config = dict(
    num_hidden_layers=8,
    head_dim=64,
    intermediate_size=768,
    norm_place='pre',
    positions='rope',
    bias='all',
    init_std_down=0.00608,
    optimizer='muon_variant',
    beta1=0.9,
    max_grad_norm=1.0,
    decay_fraction=0.644,
    batch_tokens=65536,
)
Each number is 200 + 20 x the weight over its row's rms, rounded and kept within 0 to 999. Layers, rows and columns count from 0. The size before them is the row's rms in percent of the matrix's.

# layer 3 attention key, 192x192, rms 0.0842, rows 123-127, columns 0-191
114,230,217,215,212,215,175,203,207,200,178,196,183,166,211,195,214,220,192,185,235,176,185,198,198,195,201,178,235,186,233,202,167,188,197,203,195,225,185,151,173,185,210,222,197,212,188,201,199,189,240,164,193,177,177,196,242,229,215,198,207,227,163,181,199,211,210,205,164,197,204,185,212,234,153,203,218,223,195,175,228,223,195,194,202,225,183,206,191,201,201,208,167,200,203,227,169,186,157,215,193,187,211,216,218,200,169,183,200,187,204,193,174,201,202,217,182,184,213,186,179,204,185,162,180,173,250,211,188,248,175,222,239,228,204,202,176,181,195,203,175,210,213,218,214,188,207,226,165,220,229,180,208,212,199,205,201,193,201,205,189,199,203,199,187,228,142,187,192,165,210,203,228,193,205,169,210,192,227,166,198,176,189,216,196,191,220,188,216,223,222,173,191
107,189,212,189,174,181,207,165,238,193,178,216,214,258,194,191,220,206,192,194,181,220,200,180,198,222,205,230,180,226,184,199,180,218,198,197,177,215,222,201,187,245,210,218,207,240,212,212,200,206,176,196,198,218,187,192,193,161,182,188,220,206,194,203,204,204,165,203,213,222,238,189,228,157,180,171,191,193,207,172,211,216,213,235,214,224,202,181,198,196,200,226,193,188,182,185,191,177,225,180,178,218,249,185,159,190,207,235,231,200,196,179,186,225,179,212,192,176,174,203,184,209,190,216,208,212,182,213,192,194,200,176,227,205,216,225,216,224,194,183,173,186,201,179,230,238,200,207,204,179,214,195,218,175,194,184,220,212,213,178,190,198,215,151,176,162,200,178,184,212,205,172,194,223,197,218,166,185,168,197,169,209,171,237,212,202,174,197,198,179,208,235,234
104,204,200,208,218,214,191,213,196,194,163,200,196,149,234,204,200,209,176,195,214,209,191,201,184,195,208,207,170,252,197,207,197,215,207,177,220,205,229,162,152,183,147,180,207,193,200,215,191,194,225,192,194,176,198,201,172,187,206,171,178,239,227,218,171,141,213,211,196,204,211,201,226,214,199,228,184,194,174,232,186,181,192,175,192,222,204,238,177,196,172,184,188,198,226,206,184,166,202,192,208,198,197,197,189,210,207,187,207,187,199,219,235,167,202,193,152,204,183,187,181,180,180,217,193,244,215,186,208,205,217,186,224,205,203,220,252,203,176,193,192,201,208,216,166,158,189,208,189,227,207,221,201,227,198,213,207,220,188,216,209,202,195,158,196,210,208,210,155,170,203,183,199,205,192,201,194,187,205,229,178,235,200,185,168,171,217,203,204,211,166,196,215
110,189,199,216,174,196,169,238,187,206,177,214,180,218,221,165,183,169,220,204,193,189,206,205,200,219,215,195,180,183,221,195,183,197,169,213,192,165,199,197,205,190,185,224,176,195,185,197,207,237,206,176,238,199,180,202,186,218,222,216,201,202,210,224,210,179,167,183,203,211,210,172,223,176,212,184,201,209,202,190,188,179,244,198,164,168,177,180,170,223,213,213,199,203,200,199,188,186,200,196,231,170,190,234,179,210,236,195,192,203,169,194,190,213,160,179,260,211,174,188,209,202,208,170,172,191,232,182,184,174,225,199,177,185,227,211,182,186,211,163,220,195,215,185,209,176,233,213,179,217,229,190,160,198,212,222,204,182,177,217,210,205,202,228,213,213,211,197,206,186,201,211,201,197,182,214,185,188,203,236,200,159,168,198,199,210,188,149,259,195,216,208,169
107,203,228,244,180,167,216,204,209,192,198,218,155,173,197,212,167,181,169,202,185,189,177,176,184,186,173,154,224,197,220,192,214,193,191,199,203,165,213,233,220,201,187,181,154,183,184,196,194,209,185,227,173,184,202,237,223,216,203,195,162,208,193,194,245,229,219,203,234,196,208,194,220,217,189,183,208,176,257,174,200,208,178,201,236,194,206,180,190,233,210,196,225,216,192,196,211,193,190,180,215,190,189,178,189,209,188,200,190,213,204,188,216,204,172,184,195,194,199,203,204,234,188,214,190,248,223,218,215,222,226,186,164,202,197,170,178,194,198,225,195,193,163,199,201,202,201,190,202,191,203,216,237,220,225,219,229,205,170,196,205,222,207,210,249,192,168,216,202,208,179,200,185,185,212,192,173,156,195,193,172,194,207,190,190,161,196,163,174,220,196,180,190
# layer 3 attention query, 192x192, rms 0.0831, rows 124-127, columns 0-191
109,193,203,168,166,197,202,175,222,175,148,206,180,225,216,171,197,248,192,203,189,186,189,196,202,218,216,238,191,184,196,184,213,231,177,205,230,192,206,181,192,239,211,173,192,245,182,196,228,215,184,203,220,189,195,219,193,150,201,165,247,189,189,185,231,196,167,213,233,218,218,173,204,198,189,221,182,191,177,215,187,197,235,183,226,200,228,226,200,192,187,211,195,174,173,170,189,190,189,187,198,203,192,167,165,199,206,219,206,232,176,243,158,207,219,206,208,211,191,183,197,208,190,213,209,242,187,186,223,213,194,175,205,216,218,226,198,226,196,191,193,225,210,194,199,208,179,191,219,193,216,188,208,170,185,230,195,212,189,187,192,182,177,177,197,198,196,165,174,186,185,187,153,222,195,217,174,227,188,220,198,226,212,171,174,219,196,200,204,178,181,195,210
111,209,231,211,188,205,192,176,208,167,196,157,216,210,194,188,182,210,153,195,221,205,199,195,164,205,228,189,203,207,196,170,215,211,210,184,212,209,213,209,207,217,191,174,191,171,194,177,242,188,202,203,200,208,192,229,173,196,236,190,176,207,173,172,192,187,162,207,225,273,202,171,219,208,241,199,180,233,189,209,186,189,185,196,205,235,211,226,216,180,187,204,205,209,184,215,191,210,189,201,203,155,199,217,217,218,217,209,200,190,173,202,200,176,193,200,166,207,202,203,205,165,185,218,193,211,172,192,208,165,234,200,201,202,185,200,167,178,207,190,230,199,208,225,197,202,210,180,163,197,217,169,185,187,166,197,219,232,200,192,203,181,212,197,158,223,180,210,183,154,199,200,208,207,199,175,169,174,214,165,192,215,199,171,221,153,205,187,187,198,185,179,153
112,184,208,230,203,215,180,211,208,179,188,217,172,236,247,225,188,190,186,212,186,167,216,198,175,195,201,202,199,150,174,211,217,204,207,203,218,181,215,210,218,185,169,200,183,188,183,194,205,182,232,169,202,224,145,208,191,216,180,210,187,212,175,177,222,218,174,184,175,185,145,193,226,190,215,195,193,209,207,200,192,182,232,186,159,155,179,202,190,195,201,191,182,209,179,208,194,198,226,195,219,203,192,188,223,189,218,197,175,216,168,208,217,182,174,230,237,211,158,204,203,217,184,178,172,183,211,215,199,196,219,204,230,199,204,210,208,220,219,198,198,179,217,195,195,159,223,201,194,192,184,185,204,220,178,181,211,207,190,169,182,198,177,188,235,204,225,206,214,187,190,205,209,168,186,206,236,162,185,237,164,173,168,188,182,231,190,203,234,198,198,243,198
111,200,229,254,206,171,185,182,207,209,188,203,180,172,193,198,204,217,185,196,206,177,158,180,165,153,187,171,184,207,214,214,216,197,212,178,201,192,236,242,153,191,179,182,191,197,205,183,213,209,179,221,194,205,182,249,200,207,206,206,153,204,168,162,156,207,238,213,191,192,184,238,220,244,191,202,202,188,215,221,214,192,205,182,206,206,223,199,193,214,192,202,225,197,218,205,191,190,196,175,195,203,176,214,182,210,212,217,208,199,216,204,210,201,184,164,202,178,179,184,185,214,251,166,199,221,162,216,161,202,226,210,176,192,197,197,205,171,197,213,218,236,198,229,186,152,211,174,209,212,196,210,231,217,216,191,216,217,176,189,222,191,199,206,209,205,225,224,195,208,189,218,181,201,177,199,173,187,207,232,170,202,209,187,188,193,192,175,218,226,217,176,217
# layer 3 attention value, 192x192, rms 0.0659, rows 64-77, columns 0-191
105,211,191,201,200,175,202,183,187,185,228,156,192,199,159,196,223,192,217,212,236,189,222,167,204,177,163,223,181,239,179,174,207,225,195,211,168,213,178,163,208,177,204,159,181,188,213,188,169,214,208,173,229,196,189,188,190,208,158,205,221,230,187,202,227,225,204,200,215,179,189,220,231,234,213,171,233,207,205,215,193,157,180,237,215,228,179,212,202,225,184,205,199,210,186,199,176,180,236,228,220,170,203,203,207,200,199,172,225,209,204,202,204,208,197,214,191,222,191,223,233,204,184,214,215,183,205,179,193,211,230,167,199,223,191,184,191,231,185,210,224,192,191,182,186,178,170,223,215,219,191,171,198,197,246,210,158,188,200,206,189,225,195,221,189,221,198,223,189,210,196,164,176,164,194,189,192,189,215,197,203,203,221,155,171,182,197,202,181,197,197,179,179
105,219,220,220,218,207,164,184,195,170,236,194,180,237,185,181,247,158,183,233,241,206,234,229,199,179,204,198,194,201,179,208,172,228,203,190,167,209,244,191,168,222,182,205,167,212,198,208,180,202,218,198,237,206,203,234,191,187,201,193,218,211,201,203,211,210,208,201,169,197,220,215,160,195,191,218,215,193,225,193,205,200,202,233,174,182,191,201,198,197,172,168,209,201,238,192,182,188,198,184,231,188,188,202,192,195,205,200,212,187,209,194,214,196,203,179,163,198,244,208,170,181,187,224,209,192,242,188,199,167,180,241,190,218,192,212,220,208,169,188,169,192,190,193,206,237,173,198,177,176,183,188,209,208,210,234,213,170,178,196,212,213,155,193,204,184,235,181,203,195,205,212,242,195,204,202,219,188,190,231,222,179,182,159,195,198,211,172,210,201,216,220,212
114,149,207,246,162,209,204,193,217,164,224,195,199,216,211,225,222,197,196,181,149,203,201,215,231,201,197,188,241,194,217,216,230,220,253,203,215,226,217,212,198,217,257,178,202,184,206,189,202,179,208,201,218,206,220,215,207,218,187,227,181,190,155,182,216,175,194,173,219,175,212,236,190,185,213,219,205,166,205,207,187,226,197,173,184,209,213,205,176,175,196,207,172,166,184,190,213,185,187,177,214,197,185,195,201,169,191,197,193,209,206,180,176,202,205,206,182,231,204,202,168,214,223,216,162,186,206,196,200,175,205,196,170,154,172,205,198,251,194,200,203,214,199,178,210,221,187,213,194,197,233,155,244,223,170,183,183,204,209,192,196,187,233,204,190,221,204,211,215,184,182,189,199,233,185,196,211,200,183,200,178,185,220,175,193,179,172,194,212,194,188,204,184
108,221,199,203,190,206,227,192,195,188,241,164,202,213,170,204,208,180,204,202,187,209,205,188,206,208,187,206,174,139,187,185,214,183,191,218,180,211,235,232,219,219,184,166,238,180,194,217,194,182,205,187,195,183,205,219,239,189,169,214,158,189,195,189,220,199,181,211,219,186,178,158,159,201,203,187,201,205,184,208,216,208,226,237,186,229,186,186,184,206,211,215,227,241,198,197,215,187,187,204,158,200,191,229,194,255,212,193,159,158,167,195,214,169,223,184,234,219,210,192,211,193,181,219,217,203,228,204,183,175,184,196,185,201,202,180,197,183,215,182,196,176,186,193,209,169,201,230,184,194,225,176,180,221,196,213,207,228,193,194,198,157,210,190,202,217,247,195,139,207,231,202,199,208,188,194,207,211,192,229,202,211,183,191,209,219,200,208,221,207,187,193,220
106,209,202,200,203,177,223,184,236,192,171,213,212,198,229,213,244,193,218,189,217,173,193,229,176,203,192,174,188,170,213,225,195,226,196,196,207,202,189,187,229,236,232,206,196,215,176,164,214,164,175,211,210,177,170,189,217,190,235,208,189,225,181,208,197,230,201,181,201,229,211,200,193,240,187,192,194,239,175,214,210,192,200,227,200,180,193,186,202,168,188,196,205,213,194,235,209,230,221,214,193,204,219,195,167,178,216,174,195,183,210,189,199,206,183,213,207,245,194,189,210,178,175,193,144,195,230,195,191,215,189,195,197,215,175,187,178,218,165,180,215,200,168,205,196,184,193,228,205,186,188,216,170,223,204,178,199,177,206,211,225,207,150,250,194,217,190,236,198,209,197,209,222,214,207,239,171,219,237,194,198,226,179,201,215,165,206,152,192,210,199,201,217
110,176,208,187,194,229,231,193,180,192,205,192,215,193,202,195,186,198,186,208,234,182,222,246,179,227,162,203,184,235,224,225,203,233,181,230,151,184,220,194,220,224,223,184,201,166,193,213,214,210,175,201,248,187,191,232,190,214,179,208,192,225,182,193,190,225,173,189,203,190,225,176,176,202,193,202,212,187,203,176,211,227,190,182,192,163,211,226,197,231,185,194,212,197,198,202,230,171,208,170,176,204,223,187,183,189,190,212,190,210,202,187,240,197,237,224,177,190,227,237,192,210,203,187,217,238,220,147,191,209,173,216,176,190,170,189,213,205,179,194,191,194,216,232,218,164,206,190,194,176,213,213,231,232,206,213,208,156,215,199,209,230,209,187,192,196,207,239,209,199,173,207,193,209,187,181,183,212,186,178,153,193,188,205,215,188,210,237,204,191,198,190,179
101,241,192,219,204,216,208,225,237,228,235,187,207,185,210,184,208,231,216,204,192,211,192,186,212,203,198,198,220,170,213,178,230,192,189,216,189,208,202,190,250,176,221,251,186,203,200,187,183,160,185,208,176,173,225,173,213,195,197,230,199,186,216,239,199,206,184,206,202,213,197,187,183,194,194,209,162,180,182,212,172,191,194,207,220,185,188,197,213,216,218,188,207,221,236,217,200,197,216,189,219,183,188,241,202,208,206,182,209,231,229,188,178,230,200,181,182,184,205,164,197,244,184,193,204,182,235,207,198,189,196,192,145,166,223,198,230,232,214,230,210,188,219,217,201,183,208,189,158,181,219,199,185,223,222,226,183,188,210,185,190,236,218,185,192,238,168,162,181,212,202,183,179,220,228,219,186,196,193,189,187,225,207,195,244,213,215,200,171,175,215,217,184
108,181,167,188,183,216,189,210,204,224,206,180,175,205,235,190,204,173,194,205,163,197,168,187,192,190,170,230,210,198,221,237,216,230,215,199,177,194,167,228,240,166,188,180,204,205,178,189,226,171,163,253,182,205,159,196,214,206,184,186,190,188,189,176,216,207,210,209,196,202,205,195,208,217,209,221,210,238,216,182,233,183,213,204,202,150,211,152,210,202,185,193,197,204,225,204,219,211,238,182,172,207,218,243,196,205,216,240,207,201,195,218,204,184,201,175,169,187,219,192,196,188,200,180,235,253,205,197,189,191,236,225,200,193,180,208,170,203,215,216,229,207,217,230,183,196,188,189,217,153,200,225,179,206,200,178,193,186,188,221,216,174,223,216,210,200,206,213,200,189,207,194,202,211,229,213,193,226,166,192,225,222,204,207,241,206,183,188,207,189,226,184,198
101,202,156,167,166,208,219,201,244,198,169,187,221,177,215,163,183,188,204,165,192,212,223,202,203,201,196,186,192,235,184,194,188,204,181,224,175,219,213,199,205,217,212,204,236,205,249,205,214,164,195,168,199,190,234,196,210,181,193,124,184,211,189,177,208,207,184,215,181,190,216,215,183,199,172,202,189,204,193,224,224,193,186,195,220,235,213,183,220,187,226,185,177,150,232,164,241,221,185,212,181,200,213,198,211,197,222,195,204,193,185,197,221,197,226,177,213,221,186,172,199,204,199,217,194,193,206,184,214,211,204,195,189,212,201,225,182,185,182,215,212,193,253,186,166,216,173,202,192,183,188,207,204,215,205,233,226,168,176,198,221,240,165,204,184,183,219,175,211,184,208,207,211,203,208,188,220,185,205,232,213,206,226,204,229,192,200,168,197,182,223,190,226
104,181,205,205,168,196,188,197,189,172,196,190,214,210,212,217,170,167,218,217,223,184,227,203,205,213,177,187,189,175,232,180,209,174,203,185,191,186,188,224,193,202,220,184,187,192,202,169,191,150,189,230,223,206,169,196,196,191,178,183,174,204,174,187,194,212,226,183,200,154,210,198,226,188,180,197,150,193,193,179,179,209,216,216,215,172,199,200,203,208,216,230,173,193,199,227,235,203,180,191,201,230,158,199,174,179,197,228,188,186,171,199,194,185,173,194,142,208,204,233,189,180,176,187,204,223,170,204,192,215,204,187,222,199,240,192,180,200,225,218,209,185,257,204,209,193,205,203,189,208,212,200,172,215,217,214,234,165,206,148,195,197,218,196,221,209,221,231,200,200,197,245,227,171,232,201,214,183,205,187,213,198,227,204,156,201,186,225,208,200,186,208,221
112,184,216,184,202,239,209,192,172,203,213,196,222,235,194,211,227,197,208,184,191,210,219,217,175,231,223,190,184,186,174,220,187,200,197,207,210,231,222,196,230,223,199,196,201,202,185,200,216,196,188,211,233,196,199,196,181,229,185,176,167,176,146,182,199,206,193,202,209,227,217,200,211,189,155,181,176,200,205,214,204,222,240,237,199,208,234,197,221,221,190,221,202,200,214,232,187,214,224,182,189,168,155,174,239,170,203,218,220,210,174,219,183,192,230,170,215,218,217,198,175,195,215,203,198,191,203,208,204,208,172,181,218,225,204,162,197,233,182,166,194,192,204,212,179,204,187,203,225,166,233,197,222,197,200,217,183,176,212,178,179,174,210,238,181,212,193,172,181,162,249,187,182,205,200,200,211,191,214,217,191,154,190,169,200,201,226,212,178,179,238,219,188
108,244,172,153,204,179,155,207,185,199,194,173,159,213,214,217,191,198,200,171,231,191,215,179,223,195,224,189,191,193,205,198,177,198,175,210,194,215,198,245,208,172,216,199,146,201,198,202,216,207,200,202,210,200,218,164,201,214,230,213,172,199,199,182,199,195,229,189,229,161,214,223,203,210,230,216,177,157,228,229,214,215,187,176,228,209,196,173,191,181,203,231,236,159,195,189,206,185,244,185,170,203,206,197,189,179,190,199,197,192,175,212,197,190,204,170,214,193,213,204,177,203,205,193,216,206,199,206,182,207,199,195,226,242,172,197,213,160,184,189,189,191,208,190,225,201,174,212,197,227,201,226,225,234,265,188,189,198,194,181,213,211,246,228,185,197,209,179,176,192,199,203,179,204,219,202,203,235,184,214,202,192,205,201,211,192,192,232,169,228,205,211,215
110,229,214,211,208,175,194,188,195,227,191,188,196,213,195,191,226,213,211,192,163,189,196,180,207,176,237,214,178,199,176,204,190,202,193,198,190,160,232,208,207,206,174,218,206,182,242,179,223,207,168,234,207,201,200,187,193,196,187,219,205,164,218,212,206,241,182,224,209,177,236,182,163,214,215,232,208,187,205,220,204,199,189,178,174,207,212,230,203,243,184,185,202,214,196,210,186,231,193,230,183,222,184,203,198,196,209,213,191,195,233,228,219,225,188,223,212,219,189,199,186,213,200,234,185,200,208,217,192,193,197,171,197,199,215,184,193,180,192,218,194,209,197,202,170,218,202,204,229,196,215,242,201,243,226,199,190,234,204,195,208,208,144,189,185,173,204,179,219,169,187,195,140,243,221,225,216,192,222,211,201,180,203,223,195,237,196,176,189,196,194,268,181
123,222,202,161,177,190,185,226,163,216,208,227,163,194,194,166,194,204,214,191,185,201,175,230,198,226,191,186,199,198,223,215,178,232,203,226,207,179,206,209,168,215,191,183,198,208,206,192,221,196,206,170,215,213,214,195,163,234,214,208,210,224,193,230,199,187,203,196,207,200,203,188,228,194,174,189,165,237,194,193,224,209,190,169,199,239,160,248,197,208,187,189,179,205,215,219,223,242,210,220,219,178,195,182,198,205,208,187,198,196,203,218,213,220,188,197,195,224,252,207,178,196,203,230,243,189,145,206,200,218,214,216,186,236,211,243,240,186,215,182,225,207,198,186,191,203,191,219,192,220,192,203,208,190,181,189,164,217,199,175,205,208,211,211,144,197,222,209,170,198,188,186,195,183,222,175,185,164,211,220,218,177,210,186,199,204,222,169,190,241,187,196,213
# layer 3 attention output (transposed), 192x192, rms 0.176, rows 64-77, columns 0-191
087,191,187,193,203,193,223,199,195,234,204,232,209,188,235,236,193,205,168,196,196,210,209,226,222,207,229,183,182,171,215,240,192,197,177,224,227,193,207,220,183,223,224,220,212,196,184,201,214,194,215,208,191,188,240,218,178,261,204,194,198,206,242,219,158,169,180,152,193,217,168,208,171,183,223,233,158,198,215,180,215,201,208,209,173,205,230,188,197,171,178,197,195,213,212,171,219,243,170,205,214,228,198,161,187,217,211,208,178,200,225,200,222,175,215,167,231,180,200,196,185,180,229,188,193,200,181,228,206,227,189,210,199,193,239,219,213,180,187,204,184,190,237,212,195,188,205,182,190,190,212,216,214,172,187,215,241,210,188,207,230,194,192,184,219,178,178,213,184,203,187,195,208,238,200,211,240,187,202,196,199,218,168,216,208,204,205,209,206,197,219,218,226
092,180,193,177,185,219,239,207,199,247,180,172,216,184,217,228,199,229,206,161,207,178,164,156,191,186,172,210,230,205,213,189,221,177,177,200,251,205,168,197,238,190,207,187,210,193,182,201,213,224,204,222,196,207,180,190,192,210,207,201,193,186,235,183,175,184,187,234,236,207,184,188,253,205,213,170,199,209,207,203,214,192,219,210,216,211,215,196,204,168,228,204,221,193,187,201,211,193,208,190,186,219,195,191,222,172,173,194,130,178,170,218,198,199,225,201,179,200,172,179,211,211,189,187,167,188,198,207,176,228,254,193,214,221,181,159,184,211,205,201,224,192,220,193,193,215,213,215,203,237,194,229,184,194,180,184,224,205,221,184,210,175,192,204,205,193,185,221,203,185,179,187,180,200,178,179,205,226,204,168,172,197,170,187,196,197,208,216,185,198,177,195,163
105,231,199,143,238,192,224,201,196,203,185,227,186,181,191,201,165,193,199,197,238,194,178,168,184,234,181,189,175,185,133,202,204,193,187,193,178,203,215,193,166,162,169,220,197,225,199,185,199,213,218,191,208,175,221,174,185,199,195,209,202,217,203,198,204,232,174,208,180,228,218,191,206,207,192,191,244,211,192,198,214,206,214,216,213,197,197,186,198,213,196,218,185,182,228,204,170,195,225,249,216,219,208,223,176,230,209,165,174,194,185,219,234,206,169,177,216,174,211,193,225,193,176,210,206,212,207,207,222,209,239,172,207,233,181,190,198,176,217,215,204,194,214,199,199,169,201,212,231,186,170,219,185,189,214,201,184,186,179,175,219,201,155,197,216,176,189,216,164,218,232,210,203,180,196,191,155,215,191,203,240,196,192,235,202,201,180,194,176,184,197,178,211
098,189,190,199,189,222,188,201,197,213,220,215,193,168,187,208,197,201,192,205,220,207,200,191,157,144,165,171,198,232,199,232,197,194,210,161,214,190,200,191,219,193,224,236,154,178,203,216,201,199,200,197,207,192,222,208,183,217,211,203,220,178,183,219,187,193,191,196,160,244,213,240,229,162,184,225,197,204,186,199,185,204,185,175,218,210,208,215,217,208,202,186,210,173,221,183,200,222,211,210,180,208,195,218,198,154,191,222,213,197,239,227,204,200,208,230,160,190,201,219,201,194,185,201,213,175,170,202,187,200,234,207,197,206,209,206,198,255,180,235,183,218,202,202,181,255,200,190,225,218,183,227,218,166,202,190,211,178,195,223,206,235,215,209,190,178,172,210,218,202,169,186,217,147,193,208,200,187,200,173,200,203,244,206,231,197,174,232,186,212,188,186,184
089,197,208,204,159,215,183,188,206,212,227,209,197,209,207,185,173,193,175,177,193,224,211,189,211,181,213,212,231,216,213,180,241,181,169,204,206,192,217,240,168,168,139,228,202,176,202,237,220,238,203,211,212,192,216,203,219,203,163,215,217,217,206,211,214,193,203,251,182,192,198,182,173,164,196,195,200,162,204,173,204,195,210,189,220,220,192,218,208,204,229,233,165,196,222,205,178,191,161,208,180,209,189,234,223,204,191,206,210,195,200,174,191,191,206,203,175,160,187,233,172,198,230,245,223,217,200,218,212,190,208,204,203,193,198,219,182,196,230,181,198,216,212,196,198,220,173,170,215,198,223,177,174,189,175,225,178,210,195,212,197,184,219,181,230,174,194,167,210,187,204,208,181,185,188,192,234,187,195,199,194,191,196,198,150,245,199,226,204,224,232,196,198
101,204,180,192,217,184,164,192,199,209,196,237,211,212,186,174,204,234,220,203,185,207,152,186,227,182,200,183,224,188,189,198,202,192,198,190,217,193,174,205,202,163,176,206,201,230,210,195,210,195,198,226,170,204,207,182,222,196,200,170,207,194,220,201,212,221,208,218,190,194,170,220,201,204,210,203,199,194,174,227,160,168,209,213,252,203,200,169,185,173,213,208,212,184,209,208,179,213,225,205,190,193,152,213,194,195,227,190,224,213,204,202,207,217,161,202,204,202,191,176,197,184,136,199,190,157,187,261,186,170,207,190,225,207,220,204,216,185,230,224,227,206,184,174,185,225,206,189,187,199,200,162,184,188,192,168,199,230,207,203,209,210,203,205,218,194,157,188,173,198,214,184,210,215,233,249,224,195,173,230,201,226,179,182,222,212,166,191,242,200,204,224,212
095,152,205,200,195,171,198,174,182,185,139,202,237,219,197,172,199,183,190,211,178,204,183,214,185,178,238,192,190,225,167,188,181,198,222,215,201,229,200,177,155,204,202,192,194,227,189,210,177,194,206,218,233,227,199,222,199,208,222,175,203,194,193,141,196,188,222,187,159,193,221,193,204,197,186,209,241,222,194,181,221,192,177,184,155,209,216,181,178,166,197,194,191,162,153,171,188,177,184,201,182,180,196,211,218,206,232,208,205,208,204,196,204,177,223,212,226,223,213,191,187,205,208,212,198,235,200,188,209,177,220,206,255,216,212,197,184,204,209,199,191,207,200,156,221,207,184,237,199,196,195,196,226,159,212,163,228,191,216,201,177,189,196,211,179,197,220,211,202,163,204,203,219,191,192,200,229,198,209,231,209,227,196,186,195,184,163,193,191,219,204,200,210
100,229,216,225,207,175,193,192,175,217,180,214,245,198,167,189,220,225,188,225,224,182,228,211,189,227,234,185,215,225,199,157,193,202,190,242,222,211,186,137,203,252,187,210,193,208,213,202,198,193,222,200,215,176,199,224,210,205,203,181,199,186,194,214,206,202,201,211,194,196,161,221,176,197,196,192,220,180,220,204,170,205,167,172,202,256,211,211,193,233,221,215,215,233,188,194,212,175,166,182,216,209,206,175,206,231,197,189,215,217,198,170,214,230,170,204,222,185,215,201,194,197,200,207,214,209,186,257,197,217,176,243,197,194,222,168,199,190,212,179,175,186,181,177,221,181,195,189,208,218,210,190,193,215,210,210,206,211,203,191,177,226,181,171,184,220,200,182,196,186,189,187,196,181,176,203,205,192,206,216,149,203,188,231,171,226,207,201,201,241,172,203,178
095,196,238,191,204,197,185,210,146,198,208,183,182,223,196,222,197,221,188,205,225,192,206,195,167,221,211,180,207,153,211,216,190,189,199,161,221,200,191,210,210,183,211,169,175,186,167,199,206,224,178,216,206,188,119,220,183,208,152,243,214,174,207,198,220,189,213,213,220,204,209,190,174,212,219,202,165,230,209,203,187,201,196,169,190,178,194,202,213,213,194,220,189,233,182,209,162,198,199,213,216,186,211,225,195,173,189,194,159,187,217,225,220,199,194,231,193,175,214,225,215,197,186,195,232,190,202,183,178,224,221,215,216,183,203,197,189,231,205,210,180,197,178,181,236,185,212,193,191,239,224,156,170,182,212,195,172,223,220,207,184,171,204,181,224,210,177,221,197,198,211,190,198,205,164,222,169,196,179,163,208,210,194,222,195,231,212,208,199,199,205,184,175
090,214,206,214,168,199,182,218,214,230,206,176,203,206,201,169,207,211,177,187,205,201,179,211,187,183,229,258,224,196,175,202,237,262,189,201,250,219,233,196,237,165,209,197,199,210,183,190,214,228,212,200,206,217,219,192,227,218,199,214,192,197,218,180,181,219,187,196,204,201,204,217,203,192,182,183,232,224,211,207,180,196,210,192,194,201,214,201,212,211,212,181,237,178,202,214,167,204,224,224,217,193,229,198,186,195,217,202,208,215,222,215,210,206,199,188,220,212,179,172,179,210,237,196,199,195,229,230,223,214,172,199,200,197,185,214,172,195,184,181,239,196,168,210,176,192,204,205,199,186,155,191,218,194,170,184,211,225,205,232,205,204,179,229,205,205,161,182,181,234,187,197,187,218,183,199,184,219,184,231,199,164,202,227,224,218,252,179,195,229,208,144,208
099,214,193,217,202,164,191,194,214,221,198,218,174,203,190,181,192,215,204,217,194,211,145,168,172,170,185,205,223,207,222,198,192,229,238,184,204,188,181,178,189,223,182,220,183,216,204,212,163,190,187,162,206,210,198,212,216,168,217,221,225,245,241,214,202,209,218,230,224,205,191,187,204,171,237,224,215,204,211,200,200,178,175,178,194,194,212,219,186,215,199,191,218,173,193,176,218,218,182,189,207,203,238,218,212,234,215,186,167,201,194,181,201,247,221,212,172,215,190,205,193,182,225,210,206,207,193,224,198,193,220,214,179,210,169,209,168,210,194,233,212,199,196,185,221,193,224,213,169,225,200,219,163,204,188,197,201,226,195,199,236,158,183,167,191,204,219,220,201,210,186,183,203,173,208,212,191,189,180,167,235,229,238,229,212,191,198,179,206,226,157,180,232
101,157,206,211,204,213,203,229,205,191,206,236,248,205,184,191,198,191,202,230,185,198,194,254,200,223,179,201,187,196,199,206,225,190,215,212,171,197,178,206,191,212,200,208,236,207,179,195,165,174,222,204,205,199,176,222,200,175,199,207,242,204,183,202,194,209,179,199,182,217,170,177,205,162,176,181,233,261,195,176,190,178,237,232,183,186,183,210,207,222,198,190,195,240,207,217,219,189,190,230,214,205,198,196,185,214,228,204,211,193,196,179,185,191,180,223,201,228,186,193,207,216,175,217,185,162,203,206,214,208,236,211,196,187,226,201,175,232,244,203,199,214,223,204,171,206,244,184,203,194,234,204,190,154,174,235,225,192,187,240,159,208,179,186,211,201,177,219,190,204,214,212,211,199,184,207,208,180,227,174,157,202,214,178,181,194,226,203,202,185,192,214,197
097,202,200,198,183,214,173,211,205,184,184,168,181,202,181,209,170,169,218,189,218,206,198,190,201,226,166,179,223,243,214,184,193,215,199,233,222,236,182,173,196,207,207,189,174,199,192,234,164,186,204,203,199,201,174,192,211,213,195,180,192,206,207,197,217,157,202,231,205,187,174,225,231,165,210,185,213,216,199,185,214,175,192,206,234,199,176,157,187,185,201,214,172,190,185,197,201,157,213,183,222,167,216,198,185,208,202,214,196,194,168,175,187,153,212,193,163,172,245,215,210,172,207,186,178,164,187,171,206,205,210,199,190,190,195,210,203,227,190,201,224,169,181,208,229,197,221,203,190,215,189,161,204,184,208,230,185,181,189,205,178,202,242,191,190,244,194,198,180,176,182,239,224,190,201,205,226,203,183,187,198,201,187,147,222,156,186,219,205,201,196,185,224
106,164,186,196,235,172,187,211,221,217,203,186,199,208,203,260,217,185,191,216,233,177,217,218,186,183,197,222,188,193,189,206,203,201,176,197,204,230,180,195,197,165,203,175,190,203,206,211,172,209,186,206,169,165,206,184,224,199,197,231,199,163,194,153,192,230,170,210,215,180,189,215,211,203,210,225,215,184,206,203,174,178,224,231,198,164,204,197,196,185,241,218,183,206,188,194,183,209,192,167,155,220,217,179,199,209,218,243,230,185,186,195,158,209,200,188,208,190,190,186,234,197,217,172,188,206,221,207,185,205,177,200,177,202,162,193,175,201,167,216,232,203,239,193,176,198,192,233,202,194,203,185,217,228,182,206,205,176,191,204,176,186,202,193,208,163,175,183,223,209,212,221,220,202,198,246,174,205,215,182,204,250,191,221,216,185,189,229,212,164,204,174,194